Weights of a small GPT-style language model, trained from scratch on English Wikipedia.
Size: 24 layers, width 160, 2 heads of 64, MLP 960 GELU, vocabulary 8192, 10.7M parameters.
Architecture: RMSNorm before each block, rotary positions, no biases in attention or MLP, tied embeddings, normalized queries and keys, paired heads, capped logits.
Training: a variant of Muon for these matrices, 488M tokens, 7464 steps.
Each number is 50 + 15 x the weight over its row's rms, rounded and kept within 0 to 99. Layers, rows and columns count from 0. The size before them is the row's rms in percent of the matrix's.

# down: layer 2 MLP down (transposed), 960x160, rms 0.069, rows 283-325, columns 0-79
# up: layer 2 MLP up, 960x160, rms 0.172, rows 284-325, columns 0-79
down283 105:23 41 46 71 67 57 41 62 52 37 35 56 46 29 55 40 18 48 57 58 49 55 79 51 35 42 23 57 76 68 68 62 51 22 21 69 59 44 84 32 44 45 54 73 61 72 65 53 46 82 55 45 43 71 33 72 59 34 57 90 30 53 64 55 46 60 59 69 36 49 41 11 49 54 53 34 35 41 47 54
up284 098:73 20 43 51 64 68 57 46 56 58 48 37 47 59 36 61 49 55 34 66 62 70 85 64 56 42 70 63 73 29 52 85 53 54 25 68 64 34 31 44 35 79 67 46 74 64 26 36 63 54 47 47 73 28 33 38 66 47 68 57 77 45 37 58 37 32 60 32 46 46 67 33 73 36 46 79 29 43 52 55
down284 110:50 79 53 32 73 31 38 63 76 39 57 69 43 48 79 45 65 61 46 60 61 53 15 65 37 25 65 66 82 38 40 71 52 47 21 62 47 28 25 35 32 67 52 50 59 58 16 66 80 67 40 32 56 37 32 50 43 67 70 59 62 71 64 39 29 45 62 31 54 54 59 45 50 45 55 40 49 69 54 42
up285 104:53 45 44 61 61 53 65 52 56 55 69 72 27 54 47 45 57 50 45 38 45 55 42 48 52 47 47 57 44 40 67 19 52 54 33 61 39 44 32 64 49 47 40 73 27 49 55 73 31 60 44 20 61 35 71 51 51 73 42 64 26 45 61 77 47 80 40 65 78 51 42 46 22 77 50 63 50 31 52 38
down285 098:65 28 87 38 43 73 50 37 70 73 55 42 33 64 41 68 36 30 44 51 79 61 54 56 76 44 50 45 39 49 31 53 28 68 63 61 73 30 47 46 33 53 60 56 68 59 33 66 35 62 66 77 55 56 53 57 62 74 42 42 51 57 84 73 15 63 27 50 47 41 74 66 72 69 69 36 57 40 41 57
up286 097:33 51 52 59 33 71 32 46 49 41 61 51 39 53 44 51 46 43 72 58 41 53 55 52 64 44 65 49 73 44 57 76 41 67 62 49 25 49 27 37 32 49 44 44 24 74 62 60 53 44 37 42 58 51 51 27 52 37 33 28 45 56 76 31 73 51 32 66 52 52 41 60 37 50 89 37 38 69 62 69
down286 089:54 79 46 41 52 39 30 62 46 39 53 66 60 37 34 63 61 28 61 38 61 47 63 71 38 43 31 27 44 51 46 51 50 52 29 47 06 66 59 47 51 31 71 46 67 21 30 60 44 39 59 40 87 64 36 05 31 47 56 73 48 64 60 46 56 34 53 69 61 53 39 65 81 71 55 56 36 67 58 55
up287 100:52 46 60 57 74 24 81 25 54 55 61 52 65 68 42 45 61 44 58 41 23 66 35 65 52 33 47 48 65 37 51 40 31 65 68 66 06 45 78 62 43 73 53 69 70 57 49 43 18 77 41 56 50 50 61 68 61 58 66 40 32 45 46 63 43 40 56 37 43 31 46 55 66 46 47 58 44 60 43 52
down287 107:61 31 45 54 36 67 47 66 66 37 47 41 65 38 52 52 69 48 50 70 46 06 48 48 49 65 62 78 39 51 60 41 75 52 32 44 41 62 64 61 26 55 93 28 32 60 73 45 68 17 48 63 58 48 41 53 46 42 42 62 57 45 61 75 49 76 34 42 33 50 45 46 39 38 64 56 41 59 44 61
up288 103:58 55 29 70 59 65 36 47 36 57 37 41 62 35 33 54 77 55 62 43 56 70 62 76 43 75 72 49 49 34 35 34 49 49 41 53 76 49 44 42 61 43 32 49 71 58 64 38 50 19 39 48 61 46 27 37 38 40 45 40 39 67 58 56 53 53 73 49 25 71 37 77 44 44 61 64 37 86 40 46
down288 108:35 48 67 36 41 62 50 43 29 01 49 35 45 45 56 38 56 52 28 41 48 40 37 46 45 29 11 64 72 53 44 47 64 66 46 34 75 55 20 38 48 33 36 64 44 43 56 40 50 74 53 44 49 51 60 42 34 49 57 70 49 30 25 54 46 45 39 30 65 48 44 44 51 29 60 53 45 27 40 55
up289 107:56 78 42 75 37 43 73 48 55 46 26 37 59 40 75 42 48 64 45 60 47 54 33 43 52 41 61 60 66 47 37 26 56 28 42 48 54 48 58 50 26 26 34 58 58 40 42 43 63 57 60 63 31 35 81 70 53 30 62 59 29 53 39 48 32 54 75 30 38 74 81 39 60 35 46 59 42 25 67 55
down289 116:47 50 74 51 55 35 75 56 27 28 25 11 42 55 60 32 35 62 61 46 41 41 44 33 52 62 56 81 30 59 36 21 47 43 53 46 59 55 57 62 19 16 40 39 43 35 48 30 62 71 49 72 50 59 86 75 49 37 34 44 82 52 24 50 65 50 48 14 46 38 87 45 37 44 33 50 60 43 39 64
up290 096:39 39 67 38 87 41 38 41 64 56 43 40 57 58 66 66 69 64 65 85 35 47 57 50 33 19 20 41 50 78 54 36 38 27 42 34 54 27 37 58 90 34 35 64 33 46 49 79 37 77 47 63 72 56 47 46 66 51 75 37 59 61 31 46 51 39 50 34 50 53 42 31 73 40 50 53 56 36 59 71
down290 091:50 23 67 59 47 34 60 36 57 20 58 20 50 40 49 43 80 39 48 57 16 56 47 43 54 75 36 44 50 42 48 65 22 41 66 37 45 42 21 30 30 31 64 39 49 34 58 52 51 53 73 51 71 61 44 48 67 31 37 51 40 59 73 22 44 75 41 55 63 53 71 38 60 29 48 29 33 16 40 53
up291 108:55 59 43 59 46 62 54 21 60 49 56 56 68 59 56 44 49 37 33 96 61 53 38 62 58 54 75 69 25 94 47 51 68 39 57 70 52 18 47 54 25 59 65 29 41 60 58 49 55 49 49 51 56 65 46 73 68 61 53 58 59 30 76 33 21 23 43 61 49 44 53 26 27 61 55 39 61 60 52 71
down291 099:65 21 65 47 68 50 39 71 42 44 33 59 66 56 52 46 37 58 46 58 67 69 38 81 49 42 37 60 14 88 59 21 45 55 61 77 37 07 59 49 39 64 28 45 65 94 46 62 36 62 76 44 76 13 38 60 36 65 54 55 54 33 53 51 41 49 46 48 45 58 40 38 37 71 44 56 58 58 29 53
up292 099:25 53 56 53 64 54 47 58 53 23 75 69 27 47 36 23 44 47 41 43 34 34 34 46 39 47 12 81 62 42 78 43 32 52 44 42 24 43 40 67 48 34 48 49 49 71 54 49 30 35 29 72 33 31 57 50 43 45 63 48 73 57 53 25 75 76 47 87 53 55 35 52 20 36 28 27 63 52 60 60
down292 100:70 49 39 64 77 48 45 63 73 65 50 59 55 53 32 42 78 48 41 67 66 53 59 63 40 14 45 40 64 10 75 49 64 73 44 35 32 44 71 68 56 62 66 62 45 31 56 63 78 41 59 44 31 42 48 46 64 48 80 46 58 23 46 60 54 44 81 44 30 35 51 53 78 48 79 77 47 65 32 66
up293 100:58 39 45 55 65 35 44 64 54 65 37 40 50 46 76 25 53 53 59 54 47 43 27 48 70 36 44 38 87 67 48 60 60 27 24 68 54 58 40 34 58 24 17 42 59 80 40 18 54 50 62 39 47 43 87 52 31 54 36 55 66 35 31 42 35 69 50 32 39 63 53 68 19 49 38 85 50 54 60 39
down293 100:58 73 64 31 53 47 22 51 34 54 41 33 47 53 30 51 48 78 40 27 46 67 48 26 40 44 60 65 42 28 65 24 50 37 20 29 32 49 72 52 34 31 42 38 50 63 53 49 55 42 72 61 37 53 67 64 45 56 10 34 52 46 58 45 18 35 12 59 69 57 54 38 36 23 72 49 65 26 39 65
up294 103:27 46 82 23 47 66 41 81 55 50 50 67 54 28 56 44 48 67 60 42 33 83 45 61 20 57 44 74 33 34 50 72 39 45 50 51 32 28 49 42 25 44 22 66 69 54 47 45 36 47 45 34 75 71 37 55 62 80 72 35 54 39 34 50 61 38 46 48 73 40 74 59 46 46 11 56 41 47 49 78
down294 117:41 38 43 66 34 42 40 46 63 35 49 45 56 33 87 63 34 54 61 41 37 55 53 56 46 32 75 49 43 53 55 47 73 08 35 55 48 59 32 37 50 42 45 52 55 32 52 34 27 43 79 51 34 43 59 35 37 71 56 59 52 39 80 43 48 63 51 56 69 55 46 40 45 28 51 27 50 59 61 77
up295 094:88 25 50 46 61 70 33 35 36 47 61 41 62 60 31 22 66 44 31 59 15 30 56 50 25 43 31 80 52 72 53 50 39 56 47 38 65 31 68 60 32 36 42 20 71 58 52 46 29 47 39 41 68 57 48 53 53 53 59 62 60 58 50 55 49 37 64 49 61 68 43 38 53 42 53 30 63 41 64 42
down295 083:12 52 26 37 63 41 47 61 48 33 39 67 58 39 22 40 74 63 29 74 44 48 60 73 47 43 40 63 40 47 76 66 47 58 46 35 42 59 36 48 49 34 64 46 42 45 45 48 45 44 70 72 51 50 61 44 73 57 32 48 30 39 33 57 60 50 45 69 50 56 62 58 44 67 75 36 41 39 46 61
up296 094:47 67 56 51 85 72 29 38 44 71 59 43 64 57 72 53 65 43 47 53 73 62 54 85 67 63 28 55 69 56 60 51 71 69 43 65 21 55 40 49 24 55 58 77 79 54 34 38 53 56 50 51 57 67 48 41 48 64 42 49 65 27 56 58 35 38 22 41 72 46 54 60 72 34 37 60 45 80 26 63
down296 094:72 76 49 53 36 40 69 51 61 61 41 64 55 24 39 36 42 44 60 46 48 39 32 79 46 96 55 77 37 54 56 46 26 60 56 63 66 55 53 44 97 40 45 58 68 48 54 33 46 53 41 28 33 38 14 55 81 45 64 40 49 63 51 45 50 60 45 27 37 34 61 54 38 11 49 54 42 38 70 39
up297 118:54 27 44 23 38 67 58 47 63 39 57 60 36 47 28 25 37 29 51 41 33 19 60 47 45 65 34 55 54 88 32 58 29 54 43 60 45 47 32 29 86 48 38 84 67 38 56 50 57 42 38 50 49 57 29 58 45 48 37 51 66 34 75 51 32 81 49 54 56 72 66 44 48 32 57 52 48 68 52 30
down297 108:76 34 47 34 55 33 74 35 62 46 45 53 48 57 49 45 40 32 38 38 27 21 52 62 35 65 63 39 59 43 63 66 42 65 59 80 42 38 59 32 39 08 46 59 28 39 66 30 48 51 45 56 23 49 27 37 64 43 42 44 42 61 69 65 36 94 00 53 42 58 52 52 34 51 44 43 42 32 36 43
up298 097:32 61 73 78 60 50 35 39 41 35 62 72 29 41 33 43 37 56 63 48 59 49 48 51 58 34 51 44 44 60 32 86 30 51 27 71 42 30 30 62 49 63 62 78 57 58 63 39 43 61 57 44 65 46 38 37 40 52 44 36 47 42 65 55 64 49 41 89 66 31 47 76 63 41 16 46 54 26 50 69
down298 107:60 45 47 59 33 54 41 45 33 65 27 44 47 70 66 26 77 54 35 35 53 61 49 42 46 52 53 75 52 43 67 84 42 59 37 45 40 38 19 49 75 40 54 74 57 59 49 32 72 47 50 40 77 31 60 36 45 49 51 47 66 60 40 46 62 55 61 32 50 62 69 52 40 74 27 67 38 45 37 58
up299 102:51 64 45 64 55 38 70 47 61 61 50 65 49 38 59 31 64 68 38 81 37 40 21 51 64 63 71 81 68 72 16 39 47 28 66 56 40 46 53 60 62 62 61 56 18 30 51 58 49 50 53 42 17 34 34 32 31 25 43 42 56 78 63 83 71 36 68 26 28 45 50 60 20 34 55 65 56 51 42 37
down299 105:24 52 44 47 54 45 43 46 76 50 81 37 59 30 26 38 78 54 51 59 46 50 36 75 60 59 55 29 53 59 34 31 44 54 56 51 40 31 49 52 63 73 67 31 95 46 73 56 42 46 59 32 60 76 36 61 42 59 39 49 59 66 56 53 57 12 65 27 83 51 66 43 34 79 47 36 56 59 47 44
up300 113:52 57 26 43 81 72 45 35 49 53 20 75 49 53 40 56 23 70 66 58 23 52 52 57 75 65 62 41 35 47 48 65 56 43 65 78 15 40 48 48 60 45 59 61 45 66 54 32 40 62 33 57 45 62 71 57 41 23 63 31 45 26 58 48 17 49 68 75 36 61 74 62 59 64 56 66 34 50 56 62
down300 099:70 38 46 27 51 35 29 20 44 69 48 63 45 46 49 64 45 28 54 43 42 25 57 43 43 61 55 40 55 39 32 45 43 74 48 58 59 48 59 46 66 50 42 69 48 40 63 59 92 33 62 30 51 34 43 22 50 22 31 35 78 49 49 31 53 30 36 39 58 51 56 15 45 28 30 21 36 42 51 54
up301 107:38 65 42 76 50 34 35 48 40 61 64 46 78 68 59 72 99 34 47 59 32 37 38 42 49 39 40 54 79 46 55 64 70 43 55 57 44 34 41 60 50 61 57 60 95 44 58 52 65 02 50 49 61 59 36 39 33 64 44 62 41 51 33 48 38 33 44 37 41 46 68 36 25 67 50 45 63 57 48 52
down301 106:38 31 56 70 51 30 37 42 65 63 72 52 74 51 47 64 74 52 58 46 32 40 46 60 78 24 33 50 68 70 46 43 45 36 60 68 65 50 42 63 49 39 53 33 78 44 68 69 42 46 68 36 48 23 59 34 49 48 39 33 52 73 72 25 68 57 62 21 57 77 39 43 46 63 55 35 57 80 42 41
up302 094:39 28 53 42 43 55 28 25 58 47 40 54 33 65 68 56 43 58 66 68 63 32 36 53 52 66 37 39 64 62 60 65 57 38 17 81 36 62 58 35 68 55 46 81 61 42 71 35 51 26 58 29 64 67 60 54 70 65 62 52 40 43 60 37 44 27 68 65 55 65 48 53 32 33 51 48 45 55 50 55
down302 078:57 57 38 74 48 15 65 40 35 51 48 46 86 64 64 56 53 64 41 41 19 49 53 55 52 49 60 64 47 27 54 45 41 38 62 70 48 51 35 42 40 33 42 42 47 37 49 76 42 48 63 29 47 47 55 54 46 49 61 17 52 75 35 85 78 84 46 55 51 58 66 60 35 60 39 60 57 62 56 47
up303 108:62 63 45 53 30 39 29 41 47 44 36 44 52 67 32 74 57 62 62 67 33 42 52 55 64 54 33 38 31 56 56 61 43 45 76 38 64 41 55 35 53 43 56 63 64 75 55 27 33 54 30 53 35 38 66 65 74 35 67 44 39 40 60 35 60 60 81 48 53 38 51 46 49 26 58 61 49 38 67 49
down303 085:47 31 83 31 56 38 50 50 39 51 64 88 37 62 57 61 44 34 48 63 40 44 58 56 56 56 57 85 44 38 54 59 57 81 56 49 57 83 55 69 43 29 24 50 35 53 52 76 52 57 54 48 58 41 59 33 44 66 24 62 61 51 46 56 63 53 33 75 76 63 51 63 34 46 41 27 55 55 63 51
up304 093:41 44 36 55 43 62 57 15 50 24 65 41 43 28 63 51 60 73 60 57 29 63 40 60 67 55 70 53 49 72 54 45 48 60 50 57 38 40 57 56 74 55 52 60 57 66 58 33 40 65 29 69 59 56 60 84 47 67 44 60 55 18 18 23 34 27 63 58 45 46 46 35 52 37 61 11 56 48 69 24
down304 101:63 50 50 38 26 42 54 40 34 61 38 37 55 47 60 37 35 37 55 33 31 49 34 32 44 57 47 54 31 61 26 20 44 65 37 41 44 47 05 55 63 55 88 73 34 49 55 68 70 67 60 79 55 75 52 78 31 53 51 61 59 15 38 65 53 44 56 62 54 67 26 67 43 54 64 32 39 60 52 73
up305 102:70 55 63 63 57 49 67 64 44 21 50 75 63 56 66 54 39 52 42 43 34 50 45 17 41 34 48 57 75 20 55 23 51 50 55 50 83 66 27 44 62 58 59 48 51 46 48 25 62 34 34 52 52 58 57 46 37 47 68 85 77 55 54 37 38 50 63 65 41 68 35 56 39 82 43 58 62 58 47 79
down305 094:30 47 34 31 40 79 66 60 61 43 32 31 31 50 41 37 37 53 46 69 47 22 55 55 33 68 61 71 29 61 38 46 62 55 38 65 34 37 29 34 43 40 30 34 10 60 24 43 57 59 75 69 28 28 61 49 39 79 60 28 66 32 61 55 44 30 63 62 40 50 59 51 38 50 68 38 55 45 57 56
up306 108:50 50 64 67 42 55 67 63 51 67 38 49 59 59 65 68 58 39 60 58 64 62 63 47 73 63 72 39 65 13 64 74 53 51 49 58 54 77 34 69 52 51 46 49 63 50 40 69 26 43 68 53 64 71 37 41 67 50 66 40 40 55 29 79 61 42 68 48 58 60 65 34 47 42 60 41 43 43 49 70
down306 101:63 46 35 40 65 49 65 37 77 47 39 49 46 43 34 44 51 74 48 45 31 32 36 55 32 47 38 52 36 68 48 61 57 62 49 53 59 34 62 47 94 36 58 50 42 48 54 43 68 49 75 49 37 26 63 37 52 37 10 62 53 51 51 32 36 33 28 70 39 37 37 54 32 67 47 66 51 50 37 34
up307 101:50 57 30 62 33 47 68 58 49 77 63 58 36 58 72 36 75 83 58 45 48 65 37 40 43 62 50 63 59 29 41 38 58 55 26 43 46 65 55 60 68 73 38 57 52 62 71 48 29 29 56 69 04 38 65 73 49 65 36 20 19 70 47 61 77 46 47 55 48 48 45 36 67 50 87 24 28 58 55 58
down307 091:62 32 35 23 33 33 48 36 72 63 62 49 74 57 31 88 30 38 22 71 45 48 49 70 43 50 42 52 72 50 47 57 71 58 33 67 39 55 51 52 55 54 56 54 62 39 72 24 41 22 60 41 26 22 24 53 79 56 58 58 26 50 25 45 69 49 09 21 37 49 49 44 44 62 51 45 45 47 58 50
up308 105:47 45 60 61 57 59 74 55 40 28 58 75 39 69 57 50 72 52 60 72 48 34 22 25 49 54 49 62 30 31 13 32 41 43 40 52 18 70 28 65 52 33 38 72 38 38 44 82 68 52 37 48 60 58 32 44 39 66 49 79 35 68 43 68 53 58 77 61 56 49 51 57 70 51 61 33 35 43 49 51
down308 087:47 55 60 35 63 34 38 38 78 41 46 45 49 74 44 59 73 23 36 39 56 42 59 79 46 45 59 59 62 74 76 64 54 55 58 73 78 20 57 57 19 48 44 39 72 58 55 38 51 46 65 67 58 54 44 50 57 47 55 28 75 54 48 54 53 63 31 54 18 60 52 48 55 42 52 51 36 53 30 34
up309 101:43 72 51 50 55 26 34 50 56 18 38 43 37 27 48 84 64 68 62 63 47 57 43 29 62 72 50 38 52 43 61 34 33 36 47 34 64 64 55 19 12 50 49 48 37 47 36 50 33 58 32 59 75 51 40 53 51 48 51 60 48 58 76 56 72 50 29 59 51 51 73 58 47 48 37 50 55 55 63 27
down309 107:53 44 25 41 65 22 61 32 49 20 30 48 44 57 55 66 71 42 26 41 44 72 59 50 41 33 19 39 50 55 49 63 64 58 26 40 63 55 40 60 67 43 38 56 51 42 66 38 44 60 38 42 32 78 53 63 60 35 49 94 45 55 51 59 54 54 45 67 25 51 71 60 72 66 45 46 65 75 48 54
up310 092:54 68 42 73 39 39 25 40 22 44 44 37 22 58 39 52 38 68 45 57 37 54 82 54 80 47 78 63 62 71 35 45 76 51 52 55 50 37 32 60 53 55 55 55 45 55 30 24 92 43 54 51 42 54 51 53 46 58 56 51 54 72 30 38 54 42 63 34 59 63 63 39 52 45 55 56 72 30 38 45
down310 102:28 58 46 58 60 30 36 40 51 41 87 49 67 52 55 35 52 81 63 60 51 72 54 54 71 57 54 75 76 53 50 25 52 33 36 41 46 25 53 41 47 65 39 58 41 56 23 47 41 56 34 45 61 47 50 49 32 47 38 48 48 47 61 28 63 68 33 35 75 42 72 55 53 49 25 35 72 69 54 63
up311 107:49 32 61 61 68 53 46 36 54 31 79 70 20 76 40 26 31 47 39 34 54 58 37 50 64 54 69 68 25 61 78 44 69 69 72 43 78 53 75 52 28 56 55 62 60 53 32 42 30 66 64 15 62 59 26 36 65 51 67 75 28 17 68 54 52 78 57 68 49 40 51 66 50 41 54 57 39 67 53 49
down311 102:32 74 58 49 44 42 57 49 44 79 35 31 74 46 64 63 59 77 34 50 40 23 43 41 34 45 54 25 57 69 46 49 50 30 55 46 43 55 27 55 63 41 23 38 35 58 62 37 78 33 34 64 15 62 81 48 53 33 36 53 23 59 63 53 49 36 40 44 35 81 56 41 47 77 32 44 63 27 73 36
up312 099:45 57 50 58 66 47 44 59 68 23 46 59 77 48 64 28 40 47 66 47 58 85 44 71 58 46 51 74 59 94 33 48 62 29 60 64 36 36 62 63 54 64 58 12 71 26 33 58 22 47 51 58 52 68 17 76 48 43 46 70 57 54 30 71 80 39 42 73 72 38 54 73 42 74 59 51 39 60 46 40
down312 101:50 32 44 60 37 51 57 45 29 41 47 72 31 26 78 40 58 22 42 71 44 43 35 43 65 63 74 62 57 50 60 64 53 40 27 94 49 29 43 57 26 43 63 53 79 42 38 36 53 47 27 29 54 46 53 40 46 22 34 34 37 62 78 41 45 53 44 54 76 48 28 61 48 43 83 46 58 34 34 66
up313 109:49 48 42 44 66 43 30 70 56 63 63 49 61 45 76 31 52 40 36 29 42 34 70 41 17 37 72 69 75 40 46 64 53 38 40 57 55 64 29 26 44 25 39 44 60 60 63 74 24 61 27 36 54 46 40 39 47 48 59 63 51 36 48 52 75 39 59 60 55 71 67 36 51 74 41 44 58 68 51 64
down313 098:29 43 22 46 48 41 33 55 40 68 27 41 68 58 72 48 51 21 32 28 71 53 56 63 42 27 56 36 49 32 47 41 31 73 42 54 10 61 43 45 51 49 46 44 64 54 31 46 38 67 59 69 47 45 53 61 53 52 59 76 49 45 44 63 48 34 66 54 42 66 52 55 61 44 66 59 07 41 10 65
up314 097:25 26 69 41 35 56 64 84 61 14 58 64 66 59 31 33 29 41 29 75 47 49 62 65 49 29 76 42 43 75 27 30 51 40 64 52 24 60 40 22 50 40 52 33 39 51 34 58 59 48 31 41 63 48 77 38 34 62 39 64 56 41 48 60 50 58 32 40 21 51 77 51 32 54 52 56 46 61 59 75
down314 101:65 28 77 50 64 62 66 52 70 34 58 54 53 38 43 64 40 36 34 54 50 48 50 26 20 43 28 50 45 49 57 23 25 50 65 63 40 52 47 46 58 79 57 61 43 54 31 86 57 42 20 57 36 28 64 25 47 41 53 36 62 40 09 32 73 48 79 18 67 60 64 57 68 55 46 46 42 36 26 36
up315 099:45 27 47 68 23 58 42 61 51 50 46 47 73 47 36 73 58 46 32 66 30 38 46 62 52 44 37 56 56 55 37 46 45 30 69 40 35 51 61 53 29 44 34 54 59 56 35 63 52 46 49 70 43 65 42 64 48 46 52 66 48 37 45 27 36 68 52 81 49 85 74 44 71 51 40 60 57 60 54 50
down315 102:38 52 64 45 62 61 22 42 50 83 40 74 67 33 63 39 46 51 33 46 58 53 60 49 20 59 60 62 37 47 38 45 65 40 54 37 74 15 38 39 32 81 61 28 53 77 32 76 50 65 73 46 42 25 08 44 40 59 49 57 68 59 74 43 29 23 60 52 33 63 68 53 38 61 45 56 44 49 58 22
up316 095:54 64 48 35 26 34 34 44 42 62 40 25 82 69 64 66 24 61 61 54 47 57 54 63 57 50 47 37 46 60 44 48 48 69 28 38 49 65 59 57 26 48 54 53 60 52 50 50 80 32 57 76 49 45 49 63 37 43 81 40 51 28 54 51 31 41 38 50 24 59 62 32 38 66 29 33 39 31 45 61
down316 107:37 45 70 23 44 62 69 59 45 32 63 16 26 74 61 46 36 43 47 38 25 74 48 22 48 67 43 77 68 50 66 39 26 41 41 42 62 23 80 42 36 45 37 46 43 45 52 61 31 62 61 54 58 55 60 67 44 42 47 56 53 36 45 44 63 59 57 33 49 48 62 35 61 50 54 56 59 43 46 55
up317 103:32 55 47 46 62 35 60 66 74 43 82 33 70 81 79 54 68 43 36 47 52 37 33 58 50 41 39 52 52 15 33 56 51 54 78 59 42 37 43 70 36 54 51 63 58 52 53 82 51 53 68 37 51 50 35 35 17 80 44 49 56 56 51 62 36 33 73 62 43 61 50 69 69 36 31 44 64 63 24 26
down317 096:58 51 62 33 52 54 60 65 42 51 45 37 58 28 43 17 58 36 55 63 49 49 55 76 68 38 52 47 58 43 24 69 36 66 60 54 61 61 62 09 63 62 43 45 47 40 35 55 58 36 55 70 47 26 71 73 73 65 49 64 84 48 48 33 56 50 54 45 73 48 76 49 50 60 71 41 42 58 59 62
up318 100:53 59 74 84 67 53 44 65 47 41 49 66 57 45 48 45 36 35 48 43 53 30 82 38 40 66 03 53 46 41 50 72 47 42 51 41 49 32 18 53 39 59 44 56 47 40 34 65 88 49 34 50 49 41 47 81 26 51 47 39 51 51 52 45 44 34 49 43 32 55 35 29 41 58 67 46 56 68 33 67
down318 101:54 70 66 32 59 60 51 48 39 40 58 37 61 60 52 45 61 41 37 65 68 62 71 50 40 45 27 20 39 72 55 46 52 59 32 44 54 25 31 37 64 44 73 61 48 53 26 66 39 64 48 50 47 58 53 54 69 57 64 47 68 61 33 52 65 48 70 60 15 46 59 57 53 59 25 45 48 52 41 65
up319 102:60 55 37 77 61 59 41 27 39 54 56 50 56 40 55 42 46 67 49 35 61 26 38 70 51 32 40 38 40 65 58 39 62 71 33 65 57 71 74 83 20 53 84 40 69 58 51 47 61 54 28 57 52 53 73 34 26 77 46 48 57 58 50 47 36 47 77 57 75 48 72 57 53 27 51 67 40 58 49 51
down319 098:43 38 48 56 58 40 54 47 35 42 45 69 74 44 41 59 23 42 22 57 43 47 33 55 27 60 35 68 38 61 23 58 45 46 45 49 26 52 49 58 33 39 41 36 62 48 25 65 73 52 55 27 61 72 51 32 40 53 58 52 56 54 59 31 39 63 35 30 28 85 62 57 44 70 32 58 71 40 30 28
up320 105:48 58 73 48 50 55 78 52 53 74 71 34 45 46 55 51 52 56 54 58 55 60 25 49 66 53 56 38 34 32 22 43 51 34 61 29 47 54 39 40 08 67 30 33 40 69 70 39 58 29 49 48 32 39 45 82 53 44 56 29 35 55 75 34 47 43 80 60 57 60 65 39 20 60 43 07 30 41 48 58
down320 104:37 40 49 29 18 52 70 69 54 20 40 74 32 64 21 83 37 57 51 48 39 11 43 33 65 44 55 68 34 49 30 63 40 33 41 58 34 52 44 43 20 34 37 54 56 50 75 49 62 51 52 56 34 70 53 68 44 62 68 40 61 50 40 59 47 46 43 72 58 26 45 15 47 70 29 36 44 35 51 70
up321 100:51 56 52 40 47 55 53 65 59 37 70 53 37 54 68 30 67 75 47 46 46 56 62 68 85 67 65 43 57 66 40 80 47 67 64 40 78 32 37 59 37 51 58 38 54 57 63 63 64 48 29 39 54 40 30 60 42 65 27 60 69 39 59 43 54 49 36 71 29 43 93 67 44 53 43 58 29 49 67 72
down321 107:57 42 47 46 27 50 72 56 65 73 46 44 53 32 70 51 43 50 39 46 39 41 42 57 51 45 78 51 71 66 33 35 54 39 44 54 36 54 36 36 34 33 74 39 31 63 48 58 69 54 65 30 46 55 67 53 52 33 17 51 56 57 35 56 41 57 41 68 53 45 86 48 46 62 44 38 57 33 37 57
up322 102:64 29 41 64 45 58 41 42 50 27 48 59 54 51 54 66 64 33 48 62 64 20 56 55 69 51 29 88 73 42 09 46 66 29 35 41 73 58 54 22 48 51 76 35 49 74 22 41 51 47 47 62 44 48 50 66 34 26 79 46 59 43 43 58 66 73 54 62 37 50 43 41 45 49 40 25 36 33 48 46
down322 104:57 50 61 53 39 48 34 18 42 46 42 46 53 49 20 51 23 39 57 60 48 51 41 65 71 67 30 48 53 68 53 64 24 60 29 30 35 54 33 73 56 31 59 69 54 70 70 20 48 51 68 39 26 53 51 13 48 66 50 19 54 43 48 68 67 48 62 61 50 45 54 69 64 49 72 45 37 74 43 47
up323 095:47 26 52 74 56 16 51 39 40 85 78 67 36 75 49 82 37 30 34 73 46 45 51 42 28 42 29 62 51 18 52 78 48 36 50 56 67 49 65 66 45 67 24 27 38 67 75 21 40 40 60 46 70 43 23 45 70 51 55 36 63 64 50 37 41 68 60 68 51 15 56 55 51 33 48 58 35 59 39 61
down323 099:53 50 55 53 49 51 47 49 52 48 19 33 54 62 33 52 51 71 72 49 66 46 55 19 39 33 37 57 61 83 60 30 54 39 55 60 48 63 34 37 75 60 51 54 16 47 43 63 60 49 46 89 28 25 39 44 73 53 38 60 45 41 28 37 66 72 51 58 16 75 40 57 43 38 41 39 60 37 56 30
up324 102:31 63 47 27 47 61 38 42 54 47 32 45 43 48 27 74 56 43 56 77 25 33 90 34 49 56 47 35 40 47 46 42 47 34 43 60 59 48 39 48 48 75 48 59 52 48 31 41 65 73 41 79 38 52 44 62 59 51 60 58 39 40 22 34 67 39 68 60 50 39 67 56 30 44 31 26 69 48 54 72
down324 098:69 51 54 70 52 41 50 40 37 51 61 78 75 44 71 54 35 47 35 36 62 37 50 58 55 56 85 46 29 41 44 16 64 38 50 63 69 19 50 22 60 61 63 57 33 58 33 24 76 51 47 60 53 78 25 58 52 47 45 41 66 68 45 43 59 59 58 49 47 16 50 26 30 38 66 41 52 53 39 49
up325 102:44 39 40 69 56 52 32 32 53 43 65 65 65 53 41 28 60 61 50 62 38 53 48 68 75 70 42 31 56 40 37 22 32 50 55 46 78 64 54 62 92 32 48 61 42 20 62 41 98 57 60 49 40 46 53 97 67 41 61 65 65 51 33 61 40 24 63 28 56 62 64 91 28 46 49 57 63 63 65 51
down325 099:53 51 32 42 93 58 55 47 50 35 58 39 21 47 36 35 65 34 22 77 22 59 50 32 29 77 73 84 27 21 43 56 49 50 32 44 44 31 41 68 46 47 63 49 41 45 57 72 45 58 20 61 65 71 22 26 66 70 52 35 41 22 59 71 50 32 72 62 51 63 39 36 29 43 56 60 72 42 48 50